Weights of a small GPT-style language model, trained from scratch on English Wikipedia: width 128, attention and MLP in parallel.
Each number is 128 + 24 x the weight over the matrix's rms, rounded and kept within 0 to 255. Layers, rows and columns count from 0. Numbers have three digits each.

# v: layer 6 attention value, 32x128, rms 0.044, rows 8-15, columns 64-127
# o: layer 6 attention output (transposed), 128x128, rms 0.0531, rows 8-15,40-47,72-79,104-111, columns 64-127
v8:130132103082135126099076132110107171129161128117099154117120151136138155087082087130124139106127122129127108151143100110134180101137102160138120153156110159135166146154128128146148093116133147
o8:091177123153116110155138148159089134118128126159112160119172128090152119121137111118112138135121159120130158153140119116078115114115142132119136152102111131103126108114130163127101100152124097
o40:163106178096134150111128145131114162084109152112118107161108167128097099167142118127163126129131140122161121130111075125154071146161165125103154112096163106125150117141063099160184151140136119
o72:148100145153148151117126139144123118138122101166159095122100119173118152123154139154139116107136143158105133121118128152144146117156147109117122066146141119132141111130088121106106115117153115
o104:125124165131137138118106129136134134177107129115113129138178134128106115126125123144122189111118141089114123075158099106171121123130113171139137072076156159179108097105133151110111157096154127
v9:158157124165119103109128149131133120112141172080146145166151121147155141132129133132113174088124132145143174117128148130112102139111110174131106162135110130143119144143153127116146142124135120
o9:098120098122142129132117138183109180098113120131124128128127130107129141124127135117125104139157120096112165118144117095172150131158149127121145107109113100104109098133135119145138143116093124
o41:158164122115104114093153102137128141113142101183097097092129164144154116157102152134117118120131089118100121127168109109167165116120148113127143141103139142132119140125139115115147120154119133
o73:103090124109132132150127118113104120119139076128136112116088161135125110155161081134113099117129144174135141109099109139133128129144127100159099112194122148120144119135099138103111146137155132
o105:079151093164095172116134152157130123118108135118121131143140114105067122125114089126154168138133128153170086109131137129053173127121114115125119145140104112151168153102121107146125123126122142
v10:126141157140134130148101122113168113142110118108144138150127124152119162072122055128099098127141130078109141151129163142142139156154164096151115146147157125126127111149114138140132156114103135
o10:116116140114137104111137120094127077145157134118154112115105104130134103109139108140150160100135145112127128098143149134094130132089099127137136120135124139123178104118182144115131145147130103
o42:099173094183132180130119148149100121108144181113107120107088119115110126098101115128100133144089133135151146116064149116136132122108139155084116139112127124148126129103158115153148111117125127
o74:145163124108106143104138143119133148114146157137146136133088144162133117154151119094147111124126116133136156135116119165137141087147140083091147158158151129095157137131120124154184134136111148
o106:125116112181130117110140158136115146145104125081107132082162134102133136111085147111145130157150091110127122151124120109084132137087111177136119133135122097108105140112109130085074111176104167
v11:101103149152118108120092143113106156139079100147170150124151102158119079108128158102162164142118149119106131118125154162128110101104129109131138182140129139121128113099131139123138134128173103
o11:127124132084154157083133127128106083129109103118169120117109154117116097137138114153111154120117119164125121133142091137141139145161128098166154107099133136125166153133140095139124154155144135
o43:177127134129143129141139093121152126140162110088082165097112115130176154150148165136139137122123122114128149162080142088125130127132140127113089074114131121123120117138138118139119114149097103
o75:118088129130164137121160151167133149103162162139132135083092114115122142169144135127088118107118114105134121112127142147162149121142172107148109110112128130118091108154111149119151116159051099
o107:075168103112099148205114147125171119081118104149120144142174134142112139149163102117143069153131135131179169149121143137117122110113058107110142114141105097092130113128139101123119101126113159
v12:091119132133150092135096150150135137098131157131095158113194105117139135124126138146145151134150079109112108170116156160104144136101169171153163093166131126144121116140138099098111115109124133
o12:127130106101109131170134126136119131112111156139117112113110097098140133114159140106141116137125150126116132109134106110135125129129137127073146099122116131143109121121129129161137142090092125
o44:100154107131146130126124180125131113122177113149071140102137137121079080141082091158136100128133144146123160116118158135150144130114110125103128166102139127127126134106161150147108115176108152
o76:144084154117123159097143158102134129124135138130101159079104150110080166155097133095119146114112163093133126076141149125121170110147143110120130171078104170115118156152096138153126136128091141
o108:132160093114109120101140126146114115122159129104117119145097154126106098121083115110134107152117115150115148136129119123144129136132092091120105128156146111113155115120111111132135165127085145
v13:127168166106148113153123111123140175124121104122141113126103126143138101147127155146102102129169119143162142101168144130128156171124114157134104119102122133156098101110129109147143141126124108
o13:135145107123114133110121141137135132141137131178067133152097116086070133126127112114177143117125129130120119114135173140087073143119135118152151103144104114118179105136142142101147104155138126
o45:146110144095133108123133130100105121148119147110153132133103139116113094132173120091135122090158139106144133146132147075156126116147133145111148148114115120111188148136114127106127154127172127
o77:138097146103127129149147082139141149130147104099122133108135119116161159128105098158134091116130146094130097129141110133159091107099129117142140108141149151126125156142102113131090115139150113
o109:194103105120118150147135133134147126129135129179100118129100148083146165126179139147111125115118083108108112185115097119120123129086112149145179107114185153124087113124170146109142108109162129
v14:157115136129134210126144151123095177165139122112091116156109126101124117116120145135168124139091137092143157150125156100125157191106102125143112106114101188083136136121129095126119103146165121
o14:116133142144136117122130082105121104113081126116160158144150174146112105098124121174114098130142136133150133119118147105165101148126103117117117166094139119135171149153124120109143120151138121
o46:126149117096139149124162115166132092101131141132139109121119093169136149143112120121093138137122095101105112142159083153118163141115132115182114095142123144140103156114155129118160162138132152
o78:129120111125133092118107113134155172119119133093140133110123123122118147136161146115119121137082124141109130142104084113093144112183128130140145122130149109135090103147113170105136115078152108
o110:162109130118151140134155106144166092141116109133097157147128149140137157119146134141130126152140147158135100171133090098143135089120153156116107136138150126168122129079109143167137164142162156
v15:087151122108137115149133148110159151161163119114139134144145120133103081130119116123145114132116142184150122154124113136123111103125097136107126138179134124150152128115127134137140135082131140
o15:124161129102147128123116149122125099143165102130119111143109114145167135116126138136149123116138123110119094136103145121149118137151122137126131114161119115116175154093130145115127118135103136
o47:152127117127192069108186116135140178084101136131123166107167143121127133125086141137119124135114133141127127152127135090092120128115154128086136135113118075145101113140117109181128171126102133
o79:174136113111148139124142108161150077138154134148169090114107095173117136103132130131118138158139115180106121093104134139114145140131120136159121132135106132150149125126137123176092124125128091
o111:105176120137116109119069108090120133108066142104118115123133112126139134152137120101135153154110127101094153097108139117097142146113111152160127123110159118144094110137136089111181125106111137